Weights of a small GPT-style language model, trained from scratch on English Wikipedia.
Size: 10 layers, width 256, 8 heads of 32 (2 for keys and values), MLP 512 SwiGLU, vocabulary 1156.
Architecture: RMSNorm before each block, rotary positions, no biases in attention or MLP, tied embeddings.
Training: a variant of Muon for these matrices, 157M tokens, 4786 steps.
Each number is 128 + 24 x the weight over its row's rms, rounded and kept within 0 to 255. Layers, rows and columns count from 0. Numbers have three digits each. The size before them is the row's rms in percent of the matrix's.

# layer 5 MLP down (transposed), 512x256, rms 0.158, rows 280-316, columns 128-255
094:133098114157127150119089111141120135115091092139123151107139115108093127125165168122147105145164144104095108127145166157080187114087132096082147160130114126146214130132145111098145087115111154114117068093119107131145108087102096144142157120097104073137129107113116151111119142087166110120100126124108151123101099129136108141162125121121159160153112128117109100104119116116155104088129
102:167144138117140159164109138107087106128159077097108105131109154136141117184180131170098171118124132154121151141126123095137162120105142104088140111107111126079150148125112137164121134146093119103153110173116114129176134151124124130080126135161106117110091146137134165097180150088117151153142141126143101126125137143111124080148139145100101157124180137134129102127141129127148086103139
099:095124120143130141095112136129141137127116133132106130167117145146094118101123117137155146158129097151152102123125142135153116192121138098142103131129131117126128115112123153116138120125133165147109149120121128112079102141153164087105113141111166168145126135118096149127072147192143136140114078146169170163124155182107128113137150160130092123118105114120103100139127153143123154119106
101:092157173090141147116180129131113131153131123131141121133118129155096150144122096076083131092143096129140160170135144109105157151121097177136109154135125124112107128104168148120093122125126164120113147179143140145160070134093110151135164126110155126122129135124111131143155109108094134114108155140123078146138148141120108120142120141119106083112149114112158109137110121144103095110127
098:124197108117118169150116096143118180123162139127131150088103145159119136106113118136140116135122060142158141165168124154136131104143136125143114114138103131104119150111153117154129136174100105131084107156152110143153142130140126119134123131097169050090150134093165140116120074105112158102130119083120141142107108170114128110125063125134104143136124097079108131101161119112112110130063
098:105131105145117152111118099082124144130151146116128162112116149130106147075146147128110120117140107137129084123148153146090090125193097155146157092150085105147129166130144184164129099114114126133127099089142124161119141124163098153153121130160146112155114129141105113139125140124108103174113126123094126100161113151110127134138140131157113165176113145152154126115116168078170121129124
103:143117133124133169136099121113155178135151100130144122150111128126152135165131131116112113123130099105139150151122180138117088138132126148122088097098112167145119137089200123138142128102134078175128110124140091129150122141091121101086098126083126120113149143096160091150085141121115149111145120115140135150097178187127131135139142080092129129126122098089127118136120134105121158145126
101:153126122140167115152116134112135176130106121154116146086138112140131092107105123134112162121180127128122126120116125128103106133112065126132126162109112109152095140134148124114132114143126123154155085137125143117122167092112140146086131122110130113121101160172146132132110124108108147154093101108155119130154078115098130125131139117116109105097136157167115122144051066175137112143150
096:175134120140173119126157126101119101097138104131097109115122143130116152167144097165124105122131146149117137152115168141113164117153156122102131128123156122105127093117145133122144059155121128119148099125109156157134116110109118117107174077127111134093115126125136139164068118104183129108122127159178113118161100076153141126112109138147083083151193129151124151133091127138126129166140
098:107120089105114129109099118110101124100101102132095106110089157166158087073122121133112119168165098148144129124122110165105122109109110153110159126139162096122133121194126115131117151110114155115194120110139128142085163122088150138082131151087131139118089160145109160150168125133123129124121085130116097102158161136123109135109122104149102136112113146122102171143151136074113136116085
101:128116095091103094144147093156131106129103093122113093127156139158124138172152070115092164134109133123117134122119140153142097114126149110130153107172158127151096086136081169081156095149116156144151154147151117116119116139164114140141105124115103149127115183153140159100150144116166167148176135134111093146104103111126120086118164121129167104127132126092125124134137110149091095121123
097:137172134165105085088127174129157164120128122138104131138124116141122142083106124114122145166099093114137126182146089094164148134112111184112122143131142090130110067135114155131124115125102096100103150175133119145173159126149115125105130174093097129103148198102135111106132105132155107127149124161062106156136146167126104086139119116081124113136122114125133107129166129099119113132108
100:131106118133168148116153119131145129178153097145083155091112114122101181091146121159109117113184129137104116094099132135085111147131120139134108121158138138141119133102150108142124144152130136106104160097119137140170056140153078115122124120159133142170146097155129145118082116129125101111114116114098125162131110154132140116142144110125139122129141083128142102112127111145161132119153
101:147104118138132105159165113108132132121134103116150139131131147132111132138162150162064078149114149144143109106117146118101124177107136122157128129093114144130123177125152137146152155101134150131167106121161144100146074149106087141194109154144093122133134098174121126106123131142113132068117130177119163118090167105107170142114096131160123125132142112117108117121182086107143115104123
097:121114108158090118145149138089140131118139121109093181156145150085146143122100151124117073140126097097112081094130132150108101149113161083134167143127132163096082136108114141126132133094174129145124134154172088130130106095128144122141068128154118100122170154145123137160081141147103151136102110141043123119129119134127112129089093168116091119121098102171123118151163126131153125145121
097:120088111127108098120133135127121147147128126130112156091147178125137135142143149124098118147140087114132098112122104107160098129095139107155122112150153141103127070131130135108117097134141139161098066100168136112114072134153123151083154137133162109131097149131119127123074128170087096129113100136165081104140096120142169163120136156113137142117159149166115112159161115109132172121155
101:107102078136154112149084142147170170117157125114123124150121143118117136145078099118133160158115098144137119114143135109126116136128116144125123137161135142089151164133097139151132146135094117095120127092140096160144096104130152156115121144128154104144143104086120103134119103144146167155102129125197165157122124064153086065126126088098153121141114130100087141133126154111116118135114
098:129171170121149144166086101137131128105122155147144129104121134152107101109146122150131104180148160100166156150096099144127125144143149102072063119114066149122145104109103115147131127114107105169114116167185122187120140113120146130133102111125127120139136140121110123155130138076122138115129149117169152125158120116119100139138133116139129152090168142159143116125133099151126081137192
102:103092102112104127155147102136140153142123104082100120124128125118091085111117111088145167164082154142114138101136092096136112118114110146110102160117141062148089132108130134090142141093107112137176119125092176122132119107121102123113107126126060119094166173094148126171169115115154147120100096101155151123141145107164140095098131112150143078107168135091131123151174111121136134150138
097:131123130133135161147112117150081122127134171106110167127115098113147105105094141143118093174080135121113062133117158177150143121154142132162122144169139146118104140110123140144124111153131109202125078105154095140151149115102164112138107118145128104134155135161096127138147127184125122129131132099158120106102115117167135125095097115138162129097122146093123108115146143118149112115161
095:114130173131111145111156109131088080098121136116129138167095110117132134076137118124129135064115130141108089131167116148156151140151147156127131123169165093147115119074127151135127130098136135141119115145097140048173131112114119122143136110136116128162102143116145175103155125159144122119155097134095167122094122095118129121112116100134113146143125138119123114057061137139176103105120
094:106154091159104056117113103122152149125131134148147143128172122129102163100133171137133108110148123154118127090133123129116181105147084153133144121103127146099116131166112142103111145113114108120086121149127170188114139093142095116110103156129153138131141115126168128108114116121154106154107109133171194123129136116135103156150101116103152082147149140144100101136164153159112139138147
099:143108126099144107122159115135105147116097119169100131154126142134112141136104093161147150113199120148110069129163111105127091151132138057171141141122122087102101128125140081123121182142121131157084133129115130089099123150186154093091112119155132094112123130101147182092099105139133113152123107122072110142112116124114107147073118122157129127117128140165086122139134118139123088121191
099:115107162101133154124137108123133143098113146096062119120154118135142186130158119138098141115163132119162151120136141087087147133106136163122136122141099135170108120156098101121157158125150130137137103158144167163127148142128112109124131160137149122166135105123152139138082145155136116112141093122177154129158074118101097139093153113125154129146072114165116126155110127137099122142156
102:156125126154134110101153136117112121136129094099138130108094135117115124168121107119114145096116099117139103153126155147099167146131128181165109133095133147132123152140140105109108096141128132183140098140146139157157131103149107131175123094130114137108113151139124124132122202137142127152117137117070124107124117144123145152166137091118084176135120137126150155129141095154151097136092
098:109118131100114130132129103114130139148151129108078138141066105117173108135150123139136132146119125122152133093151135143130104076156148140136178153127109182095121133091168121183142152103093120114117103129160153145107145132118101163138130167116159137126127090152138091166119136138124174162143112140159089133113157151123123125062146115137116143138110118148153110158120069108127150113130
102:152127125125108075123152139147111147106130115133149144104172144146149117088122117069122104134139125130133147153126141077112134094124152073128165136107128107100091145151138140132171154115118111123114093151129159093129119099137178156130121145124118155113145121116101124172115126125131151112168125114125121113109120090070126146102153161157144099139165104080132157132135090158132160077160
092:159113115120116145141113127157120143118136108129140090112133130129138171174138155096162143143169111174129108060084072133109093108100112174149099125106155111116100157126134126105136102102153071096124134119143149129097146146203145168175101123146138136129145169131149128135127102124108108134178074149095133131134119133107148141091121070088132101110099122096101141135129111134133151141173
096:137148145156084101150118153100124147162111094122144168165171117153136033146116188104109154103088148105130133165145151147141123106126118107165149172125087117163095126108159095114125105178152129155114169144103114127123148121126087165138102118137128124160123111093108111102119128158138140093142154114118117112153130111108137161137134110110154132102097122099120143107121120116164126120152
098:100143116067144153129156117101108118143142105092134102166106111088122114139131105121137118118094152115114115110168110106098125163130174086142155137108128158135099193124137128127106168102142118082150144077130130137125103110124152162143101150145139123101153136127091171102135122147129063144121179123124125130177110137177140076103116139127155135111145106143123110110170118121153136143135
105:078102140147114144121114099134130083101131119077127106091095134076147127127152137142139129129119150143107117142085132104118144098072114138089155158137144142135124121129152128132146109125129124100121129143129112091129101136108144141110150155107105097170128174099117188152128117126136113113132124129105132153145118159148141137128135126170122171122140123146126115136080107148089129117105
106:138098140136124084149097138101104120132103122095126140141139088136111165074156132110162177132153125138158129118141094107122164075185130136098140136153106155110085155091127151125118144150098102081154120116168096100141150106137113145130142127089151146147152101110122152091101121102168123125159094114082118102187146095140131095129101087129135117112113127141132100125135129169171130148118
102:161104159146108136109112138112149149145132126119120156089141173117114141106185134159114166156129185128100143108109140139185085130104113159139095117150095169147118153109130105105075126144099114138135134134136097122113119134133135128126104123141117145142131126138131120124174129131115128130097164110173098136098145118108102166125153105140162135128116146112156140142129110098125139124132
099:090116136139121116145116104122132144140127169134137134150155110129118133130101138136091152177144144110132113161136162089171169089129136071140166171108136124127103158175145082127121144155136175128145099147120114157120097114119100130141074160102147144089144144116150153121117126124116087115176124137155164087162114151151141075112104145135126089167100134136112129155169136091175143170150
100:103121157120112143092167132140098153090133129154106152116126090127147113151159128143125107102101143131083119128114157120108122116148117130113082130133111163143123139103114132118132085125141105154180107126127113079149146101082122134112106109153104112182125184205115105111183099129124119106111147106124116124145116067125103128089146129141124138118109137091117148131113144122141103080136
096:072154118103203141099136083091157116159082083133136127142106122141131109094119127134107105103129182128137136137141128124116185147137122129114145117136107118144151130106158158140112101133137127143109129128104122116093121138116121109142121151092080130106137123142165112148112138107117160110119118104229181109120128181143145129151162093120127118161172139128123128085119141152130143130125
102:108136097110093165115115099116139099072137150177133146142148146112128135106102107144076112146131142118121110097142126149126143137143109118097111139098098108118090129156129100136100085110152099129170108094127153092144100115109104120143115133133142137165088107132144160137169107129129096091097151140132125149176130143088107126176165126142124130140154100092114136154107156099145107133120
# layer 5 MLP gate, 512x256, rms 0.0834, rows 281-316, columns 128-255
100:119193096139129127122095141093120115137130074128121111113108146099077133125138123128155100108150130114169120100105132110131055139150155099132144121105140134129132137141176110105144129141128096104159122130125114154101120103129136188124086143138101137105111099113119119110174133118118164088143162123101150135141141114137087105146147129102102087088099118142107137130165132135114162121098
099:103188131157139088155130152152156108142180133094157117129106112112136149117108139078109121127164168104111115101147109096140120127146142139111084120112125145128149086113111167094130137100133098122155102163088138145104083117117112092131113095167116114116116085152131127129123121131129145108100116161133124132113125082101118154145130103159154066143130121106109152084174139104118155148087
103:085170115129123152134181159121094148125133113160124157116101093112111133160119127131104147129133143099103166109111166145131144102121149113183144100146133114168129117155115114113160123126119139127122095125173100165162137098128144157175123144141107099131155140104132151111132118142163165119102098136121138089134156121150125129137119138181116110158144136125161090134146155181124151129144
099:120128142120121097145115145104128110112152065136123168124079147167134129134083094157121115112141160151121141159117146128164126129139157088161091124116168105102112177106107131127154137191137128196101104141135153086131175124094165164154112151134144065093123111177120121124125127129112139101057136130131135179121107121110123115164128135143133147105086091103147086127138111127114152123134
110:138077130125127111129078178144138106192118104105158147128123134158099147145103101098102127141112108066164176122094096113143143135124102157101082128137125124149118139138092145141113161137162120118164137119185181133140151093126129151151114111132156099156156146104119154127173115120083091124166096126157135164120094119143092120141154129103104129139152116094140114186138100144096115113191
099:105135138144110145155097138120116131120099155110141176162128187157104111075125135115109119113099133134099083112114116092116107125129109105162113091111140136171105126145153174113109121128132143119127099124145108117129129158211129112077108108180121123138118120141113123120134107149148101122165171091067114148136127090109096134112117131099098098092161157079116156109117102141125123112172
100:107112103109166102120138133131132140113147086104159102101110125125125161112128130070136127125144141113113142130092070113102113142125135123170147135131102151135110147132120139150110170134077152198123156103100109182132137110168126154138129141121131126140141132105154095089153116127142110185106122147141127136089105110156129155127168096121130083136111127143125125131109172151154154122102
098:140164135082117124130137119121160146136145103092142104118103154108139170125103169102125136090162146115122156070109113143123091131105158113169105154171099146164161127113167138098098170109096144130128125122092119132092120105156142091143131138113135151141130124122156172138128129141122106147122065134127106049171115137136151152104101116095168140132150068112168123109126094137099157130082
096:115130118138149172124129122111156142153122139160099137149105119111162168111146102119174118160142107121137172157092131107125147132130152094115130129137070149102122162157136130084132149103159136108097125142129194099121126159143120146128111156133119111122123074119154115158117126140145132143129141130106123066155121149154127132163140189120119160107160102115099150127120165158115147146095
102:138122114108134099138123156154129119143066119142116107145180100116111100150163098108137106123099138182150171124165111192153131148130126141156159122147110133114136143077098110131113124181100122118101160140133117140146130080138151129106138136128139157127068104123162138142119096134122119100118154118101125152141136127129094175156153094130145132141125155128128138115126161120102066118097
090:117135111096156103181139122144101117116126103093117127144140071128120163128120147105103131096153113176136136175124146087124105162134119132171142097072151120114134126112103109114137158145107130111093117147142116163127146095118138136148121098137126097160150163114094097126130122101123086128120121145136129144135132118187132134140150127143157136158119147114125137150122150171085130152118
105:098123099106146142111149156127094152135126166146191071131111140156095112084114153143153143138104152201161124086148143077127093166141130121131132106149129156138127124117141095108156138131104122148105173110162126145142097113103103177136113088134138122143104125119102153137151159115115165123130133130119120121146115140143107129132133114104099113102128109135149155117159095164176116160122
101:127125079134159107102178126113106168099116104110128141151100109198117139136140169146156161083135145112145138127125177139144115128144144128127156128153153153133126134120157146112095140140134148122107151117120137159117041125164158141129127148133124138122103141145118152135155116100073133139117161131112134127146141132120122120101133111134107129121129081129096125099130130104154120116172
103:124121147132107129147110125153092162159094146118097142145104091098083130087118119123124113164121090134132130123101152141121143138105135132099073143146078063149135150151120153136106141181129152129086129105120149120126100134155136153106101122171109107103120115142139121132102146131119120141129105148122170114125101124134151089107110130187129061097147158180112115112124126147139100126162
098:080121149154099105139100172170147104158146133122139120121068116147107119141083145143125101133146142180102131111119136157115118145113088096084193140124159104119116075135130145089156111126151135145144181160116148111127143126117147141149106095107128133131115122108136129152115075103121129155163156124140154131084151161157069112140129137160107139094160144122138149154128153102105090124109
100:163123111140095142130125115139119131134150182123104152101119120099186106089157108136128118080092135158127139114159113130132113165131154124143132165132131136131158125115125186170108125107130152129086113148131119144152101143123149104093159124163145156127132151117105166101156177125146132151164164071132152121167139101171113161145106139111145119159127114125108130132089115132119103126143
098:114114131143115119140120081148129081111095160130139167107066115123150126122140144109103132119144109086128112072157133119120135116145124134120101127106145116132169125111156146098119146134128125106140101102153135119136142135109133114156137114123162110149125115148069110159097117149134148121119141113104148203088146146100172130130160139156138141115122140125131139091101181167152095139081
097:174127087126147166107103091119112161124153110157122157131165132158132096174106140125174123136182103123140095130123118163139170138162102124118113202119164144098083147130138161139094119111160149115102145093147140146156111122093085101119089169097133174132127098103125162161110135161124143103116074090175178139143144146125168126154103134114161093118069143099139065168131129179126166093151
099:164074138138168168149155143083122129147136112143163109108131135166148127138102107141126097134136152116100149113127137132145131111136112156130118162152115103089124181126095119172111100104146125165137092113115153155168153089154172112184094118140139195134143118139143129133158130143127127100140159129153164079111141146107068060121120097124166122129120132133119130115094114168138114141101
096:130138126114126115182140136111100128163118102099165140104146123149132130153122135148095151120132140144150148118126096070107122150123123122084137115142124090130131115123144090143152128143129134151134105151125137146139121110130176146154118124154161115122108157128105101160130124168126184142132156178170114109169170133139123135114105135135116121169122109120124100150106164138174116146099
088:141112144161096132129040180118132139170098152095119153083150117112116153096141113149132143197080177104132143140115100155131104106117137151121157161128133146125111119095134142053116118134126155124121150084133133132116115113180107100100169136133125115104100145137134130140132096105095125130160118107192141107110141117137173187121174145176124111082135127066155158141157098109091134115128
098:121098107158122083101131108131125127135143126147103138181138151153131136107130133160098113047163103134127078104138097127117102143146119138166119113135120145117124121126153115139153160080124125167118082107112121094112167101124130158154159139183160091143131167158110124126088110102103162134153134118083121114129138087148115144121105122135117099140106113160122109105142159164135113135119
098:121164088140128136144175110131110108142121091091126094123161115151129128139131125131175111161140109122112119173168127203131125105144138103122097125152137157122122166133139131095122106102157150087109112085129124107148110156091118090152190093107142193170092113111136142125137148111106148044129121122114136122096101123145134136126126105153113149107093104141096139103128116165142144175158
098:138075127105121146131111162163146061140085143164114090130130115080149132120134114094181094114126109147153122112145156106119111107116115164133108148104141152138094164174126104123137175152077163096117168079151148141124158096137136125152092153167104111122102144119130123135152139139131150161150125140089116122125129097148149122115127117126128113095113171067085125154114165117139120182108
099:069094154131171102136115149145127104134074149104139136096138137164119117165133157143100152127153138082138119083144137156156110129162114092093125094132117123094100164120126139140139122149142123114119178138098127106111150133157144095107161141181175152128138139127118151186165098131137079085087149093111132131156144165141174141112109153146118119127099119187096118149125129124093081167104
098:149115110139154123103115132134136134105103082148099102145144090117111096089085167127118109128143118111112132134108079147115073134149150148132133130131116181149100141110171147135108128120160085116155145167101124126120171132154141137146119120131158160086125125101164145095096165145136088136135123140126199143152155108134110120155119140104132144110083146127124102134169110138146142128118
101:140110110109087150151142142131120164148157156151139121131131137090118127118139139165105153178133093157170126153121132107126158135116105110133205161081127125181112161122118121123092102104115136124147102084123096115144151136119134120086111134165116148137150160100134133128138135170170154125169130108132150113146160119102138138146134104142129135121129134124093154109146132121120084176113
096:124119124137119113117049105138134144136103124131107106110126144149119145134152127095099117160115135105138099145101152147117141105122155116125142149122187106101118150122143129105104134127143113127133107110154197111126125129121108135163126144133149106143150134160121199116097114134104094118154132116163106122105129134098094144116121111106168120145183149113142120128134120125132082105093
096:108148123121140120106110182118095126104123086132127117134142075133168146117082136116189104133140166116142143105167111103103108112174104136109140090159150141095128175167108123093144127111152128126127132128132115145127163146139192099088139102098126117134124160141092137078118151144109108147105111100161156152118111121175118123124138139141069154090150126108117158098172134114123130118118
103:112142135111080089123122159121123132119131161106146119151135125143132118080127128119125116139154109095101081134132135113125116123105138112147120120109129155149101152134119091123113113123097107150163191127104135158141164142070155116173143088080125181138139168098130096136115112146161106151083135149138125143145127091101090138159156074127145117084116117108100155103134129090143130091099
107:138118135105152113092140132161122143141127104124146132130145126156118124128106111053130149127150128108175107093125108115106135111125110103143126107135123118112128161136127111121104096150096106122086131152095133114102144132158193083114097159083117097089139117153116146129142131064167106101101150093124103157115131123122132113125106113129116180174133136132112094168136150100157141143175
098:117151137100123132128145102144118130123109144095153145154132082115133120120144103171145160153119114158112156091116124131126138149116159120085140155106163152174102106158119150118099068103078122163112110123126114092163089088174116127112118089184147092114153103078143156170141122134115152138144125123118141113115120156158097107112153153114115162099176134118070110124115145137122141121142
099:170129140146150118113116112114145170157138119159109110108133083139139135130085130135123126151133139102121146159147150154162145098138137112111145149126158114120128088137168121127120133124143145114150140169098171112094112132150141160146113184109147113107108120159126117159136099144089109108109173112179095142125112142122145165105155109143146109074114147125149155136143128119131102113140
098:124111169057126139136099114100129158148161120114127161115101100100104108105131093110121116117126120145117137118096137130169152121128142144126121125113166151159124118105135119111104114136061111140124140156146170140127126115107122095156150147114129092122143152114110127161132099110147149116120133128142196136131138082141128105114150126083134153075114117108121145135140127181118156144137
097:142086116140094128170136131127138114114097119135092077136154150153109105145139113123123150127126136151133157117128100135127121169152106110164145146094149138197172117156120138136129131158134110114123124161123162126080114155123099100144159107109116082142125144095080124139145141143064130124138103150159135112121132140139124182139125169143158102165129098148155161136153127111118114119138
107:096131149134153147132124173096102130112147131139141134158133100121147158130135137159137132125130166141133158128142101154172121108127118124128080105156153134133188109070105137104113161143096167130123135122120114118114170146076127147146128131121138120064107169165117125141156094112125159150124131127136163138104120102104148114120149143157130152177118136111085136116106132111104103097112
# layer 5 MLP up, 512x256, rms 0.0842, rows 281-316, columns 128-255
097:131148139080103104119113192129111101107098122161142130169180089163101137134132145153171148105100107129145155137146090136158149116154136153140133127117093112107125163107101108144143100123116147173116136081136152153149159107097148119151118167102128087130092106127119108109179167094129139151110132099112128131117134105146146139124106098147160121138153116147115143119115158120149104150145
104:124136157147113102148146098056107120142102130152100138095120165107149114123156096165122122129157080154122137139136116094150140122088119103117142114129146127116111110114135101125098124135156141112099136115167129142161131175077156124093146105133122142135151150126126144095089124140154137136174114082136138131115146103136119144109115171095133139086170128153130147066102136131148177052134
107:147115105126146151129163155166149124136101133121133108100117151109090119155160181127142097117143145124120133140106120070149135125123119136106125176166123157122140141118146136108122111090145126131141127118094129099093192114116114128113124129088172138133148116158105117153145131066152135157160148118105138101151127114125157169137166119095109124142127100153108129103095152140140121103141
100:134132105129164154159147107148144191143130132115155125147106172135108116145096110134109107093141104156116160119147145121108161152158108166146132106115074118131135106181121140112125122117103161087136138123145132100080079103185128155108109154129118143149188133140120118156156084062131133083152128135136116121104114134139112133144111145081126162105138140136136136110110131142147124157107
103:150136159154135131121124146137141160082105172117067118150167122081161134128127161141140113102130120156111111087146120146152135110177136102113143119142135111116155165113158125129096123135135100110109162080112127100126133143135168121061125142110113151118115176108093096158136154128130152118130138116147141150134158137145119130135128149135168069109158114117117131137104139178148147122123
101:123148124125149123140166107131123151179143111107147107116126105091120126129124193140166145106124125110112115142138082137171075116165124105106104107156126117122109121148155124155129179134104146097136111145106120162167129168117161169152114161131117092140130125178130127153136109137128120162102133110153128157100113126150113124103090071112133110129153139101103125138146113145078159164135
099:152128108173098134116110130172167140121123122111142153121145095126116125112130144131147142140115136073135132101133113104115135145113096146139120100091142133138134134151096075138115120111098084170155091112103127110132109090132121140128157139134127143102128136092216126077180119146129140155167107105177104130138125138118123113146173173159126117115144125117144077062154121147115156118098
100:158110126112109118146151165120146125122154138148105083108123102136115134178178136131124130118172135085144124080113100120108160147107138113126108161150114127189142094122135134112153107139134118108155162135095131154157073122143136106152149128124131160139092115152185122154138130107112062132106096119125126078132154121079118144104104079127114144124145109130135124061102118097093095143092
099:100102112176107136175134105167111099130117132135061095155108132134123106114099140149120104110120127087116129122123142140162127128082153128133126147128091102089105120116111138106117153092140070095117115098132119107116171105129108090129156126135105089136171113145123153122132177138124136099134121091121134186123123171140178171144180094113138129128123113119101143145137151147101123135147
099:162141096135166115146145137154096180157112152110164134187145096116117114126097123139126115174136122162173153118161099129126150148117111110133126117150134107121158104099107154124097189102127141089121130165110121146135117134106141102094148124154149169141124125114131134136137091132102150124090153127142120162169099074137148126130142119075156113160105123132139154152085135160111092112090
094:103129115127129113133114141134133183121108143090137122131152124136129068141160136130115162100131108100094157116105137099142114104136121141133118138118095122106166136117150118113130138162103132122130152109162143144149122129137150149113123093185110114148121127115083101131099119110149132208093155125074159137127166114106156149177163122113114131123111161148125114177120163152156098147144
100:145103127137150110128160093133089116184088068158129177135178108141127114153089091100136158157129156104110178115130117149132152137125128134129138146099139086145129115126158125139096126108118108124109129135133133136124107130155123146132097093160110118115160124105115108084137167164153083107122096143108093143133137127126159097125146119128142090163182135125125145128094147143068094121136
100:120105129125141127109147160143140119094140126124142131149110134167136147158160129146153133105090153118137112109133179120092150165138131088120110138090155160090130118117101123118112082150139146127134142087126157129087084155161118131145119143102123123119131149070112132080154122118079140135147147135087094157137146097172129113087100106145163128120142096114094159117135123088154115129132
101:117094117109156163119125094172102101128168136120174114111151138143111143119177137114093146133178111146153093088124127128135132117151087172123134106131101089072160118106165100133124119121138140088136133079120117085125121132101088126134160127126131106118134123099126149080123185143129156119149143101147094120125116101102091135150169117093128135100090124110131137144110127163148138153168
095:131147139103144088114139102193130152134100151138151162125128154157183131131117138140121156162123129094138139138164125106172107156095140113123147114167141067124133115134126129138146071175127066132126136118139109128107132126113151117145124141106158124137133129111129114103137141127141118144138098093130112144131108166111153099169178133119165132131141138150096118084149099114138179179129
101:123098109167064141110161142141095109088161140126097186124137140140136138117143123096156125144100143130086127168132166129139140126147167132146124097090140102141090139100122165100104114081111136089131119141124126110155128109100144145126162123106116125163149108126116139106141105132161135180146134161143120143124161102093143134103140098130178135142133108133121118073118072099131090121105
099:141119069180118150100134135156126113111121110135127108090096142132127155060163115127166127097129125137119120118170097149106084132165132120097119100124114140142128090115152180102109139107107115118160113126181107141129091154140117111121105150116139119116124148168105113128158128135069081114077118102156109131179101106132101120134166127135073128125164138134103128102089120114116143168133
096:136115090128152130125136152133154120124155137158097145047162120085150122120142151149146120148075101108119126118117132105126153114175112148073146125092122136147109094120173103115119103092119142136105129109110164118107128148120116119130125124136129115128135091079119120124100187143166109104132130108135133112100139111134138156157116127087086140117072097110143119101140101160150151081103
099:108117166144120094148130135095117144140119102144083113148125142134145136139135102153103175163144169148157132120135170100117151116118174157118125138131131137073093124131124134116121105151113127106133072113141075126128114091194113103136139129148172105103143110105107154128166104105200184137147083133116137134153117127129131130122093128139167161116108106095116106154108156130123150175138
092:118160098118103103142175116112115172139143112179174085115098091124108094128136123103191130144110125119111146144158098112176105180111168141121159190109109122126137112114131108116149138118132114174147119118100166148142111151110090156117118165115182174114144151108140088080144116164117160144192130136131120125103095084126137114103109117166138103132133137172135152109134150139103143111148
092:123148148137118130120078189134119151157104170104079156059141101124121145091148139195136146134159149108118140144108124132122127103107147151085145170148122155092088084131157141060084113104130177082165082099117163154112125092165108104081152126146115132120105138130138113133113121135141101152134130110177172121146178121143130172124128134141091114084115144112148151132136132118128103126121
097:100117148130135100153162116092073139111101128176135150128150147112116122123134117108147134134122145167133164176108176157138117141144139121146121156139121129124090105143087132085104135155142136118127150112122103118107124137139141141137114096103085150174136104122158090157103125120186131094101121166135146124060121123121137113142149132109127128151134103114095159148074139131144150162106
095:094136142134099134127145108142095126103098113115151126155086166159153175122141154105132117093098125108125117127146131121076126164158092149145108082135130143126150118121165143109106135136117144108083141106115182203054130097098112127174151109095135131172134128138144146157118130106116179084112150116093146163124134120114136113116139120139129149134093063129092097075144132114122133130168
099:136116156156135106108109149121119147113143104150128102153168106150177143101095126114103169089172105157115122155140148125096123131152099089151119161137092158119104133159123147124162118092146152103121114118163135114140121078151105137187129139161164129112091124091139131106114140116121122135154160149066147154105150134172149108137145135137123143131164107110084130118148186132115069125136
099:141128122158144114144120090137104132132120092131141092126107146141126126154085182124132086159131134149136096160128150156132154174139159158130100171162134148099120102135151129121136160095127112162122112123144120104166152114091146150165142144094092083125122151138119102102137141146133100153159083101122145080099104128137128098156141121079110108149108116127140136075121120108133137151103
098:152126136143129129154160140118117109142127134124165136122123070141116133090150094164117114121127168103113126078092146098118170128132121121099141099091128120093123121143173097083126114154125159095148128107102102093148124104132168132116121132132094118106146177132158113169158100123110158120114158098105120151117156131130099144136128146140154130140169089153078137115126133148159134089117
099:102140137108138097118101184136069127135095121084138145115098125143154147117154126148107151122136200127116166122144127106144130104194124151123095138148133133152103118115156158158148133139105131152095170154118147159074092074114179099134088128122145108130167100156095119119103129114116115144111105159095061176119103148158132137119128138127109137132152146114076154120157120135123129082139
093:124096098140099119097095132134098124117116127164131122153124167113142164117120127133086151146130133164123162157095155181101124163133157168182139107104157152106159152147123133139133128133148121169144143118145152116144105145123117118123116133143117136151147111121130144097115120141102087109124145051080115148128079136125110099124100148144185113104141159137127104098119130111099101121151
099:165135148103067166144134093124155148073139139139146109135172154158127151129154130113132139154063127119130087092075121113149143116102127128126127129089119135133065109152115089142125087105138146108150110166109129100091133114120142078123107105107141112115113096114140066145169121088100123190126140131095105096121107208115147137120110119114116140110113069151116115126152113111150124137115
104:132120107155147165090148129115161138129150151107116115116124151127117112120184136165143155119105156109096141133138146121124149146135147131143110088094080185152105118153152125068116085126129120126112120142104129159116120116118125166079104149115143185122173108184134163129077093121137101113126148131124125111146170159116121114118144171114108092164112130143137121133100104133098102127145
103:088110134132139136117143134149147098139109137132106109177137090145122134124056183090143122130118137110098105195136125119084101115110113132122105146130109112138105139092136130169113096148115141126117099118189113107111129140118137102071144140171092132118108138132154148111119125159116120120101095128125139150155146115131118103142132103110120114116085161190146088113125141169113156090119
098:120160193144131133069092077111141117089101089114140104097124098097134165121080119115156187176131105132134132107149091138176101117125128156157128149127145152158114159157093152086118092127121128096137143121172078130097116098139090103081110115162150110124161145112088116138099088154164157133143150118102130142123147124147112153138099101150102129108144117151120117153111161119128118148136
095:149151069110075105089123098084133141138127137110150084155149102151102150111150089167155175114097160134120167145112175095159134146116118154142142166106126141082100099114091123127121144104104120140141090134114160122159157116122112128178119133073138114134115144102106104156117141107137134140110135146126107129154140151082114099124126133149158155121134125152144102140157119106149124121157
101:126104110135134166140085131155096107137128109077111143144147122080110141156118131154109157145139145075179086131132092099132095113084157146186142121151122166141101145159141178126145107151160109116129122127112123132131132130125116178160090113141130095182103083113061105111128153110088160155134123133106151146134140120095102102085151160138136107126144102128123173143131110103169135141113
095:122129165160125088136130141168081124156150158135115158107166152133133166158144135129119140092140103142104096150138141128148143089128087088134127137134106122129153138158133109139162141139112153097131143129126121151122136112114118117137127078136136105110134155158124141147170110176085165129113121129105118102118129117123128126148126138087185140108114123139194146143131151109117126118184
103:127085104143124126126100139147136153151136162128151124144131086165119149136112116144113123116175141157141080108165127088184105121131165131132131085121130150157141125112128156118125157095144123145152088107122135118102110186122112086152129160109117115118099134144126132135150123127151183111114167155131118124131145110111204106116147126093123156115164140126169132086098158202149107138128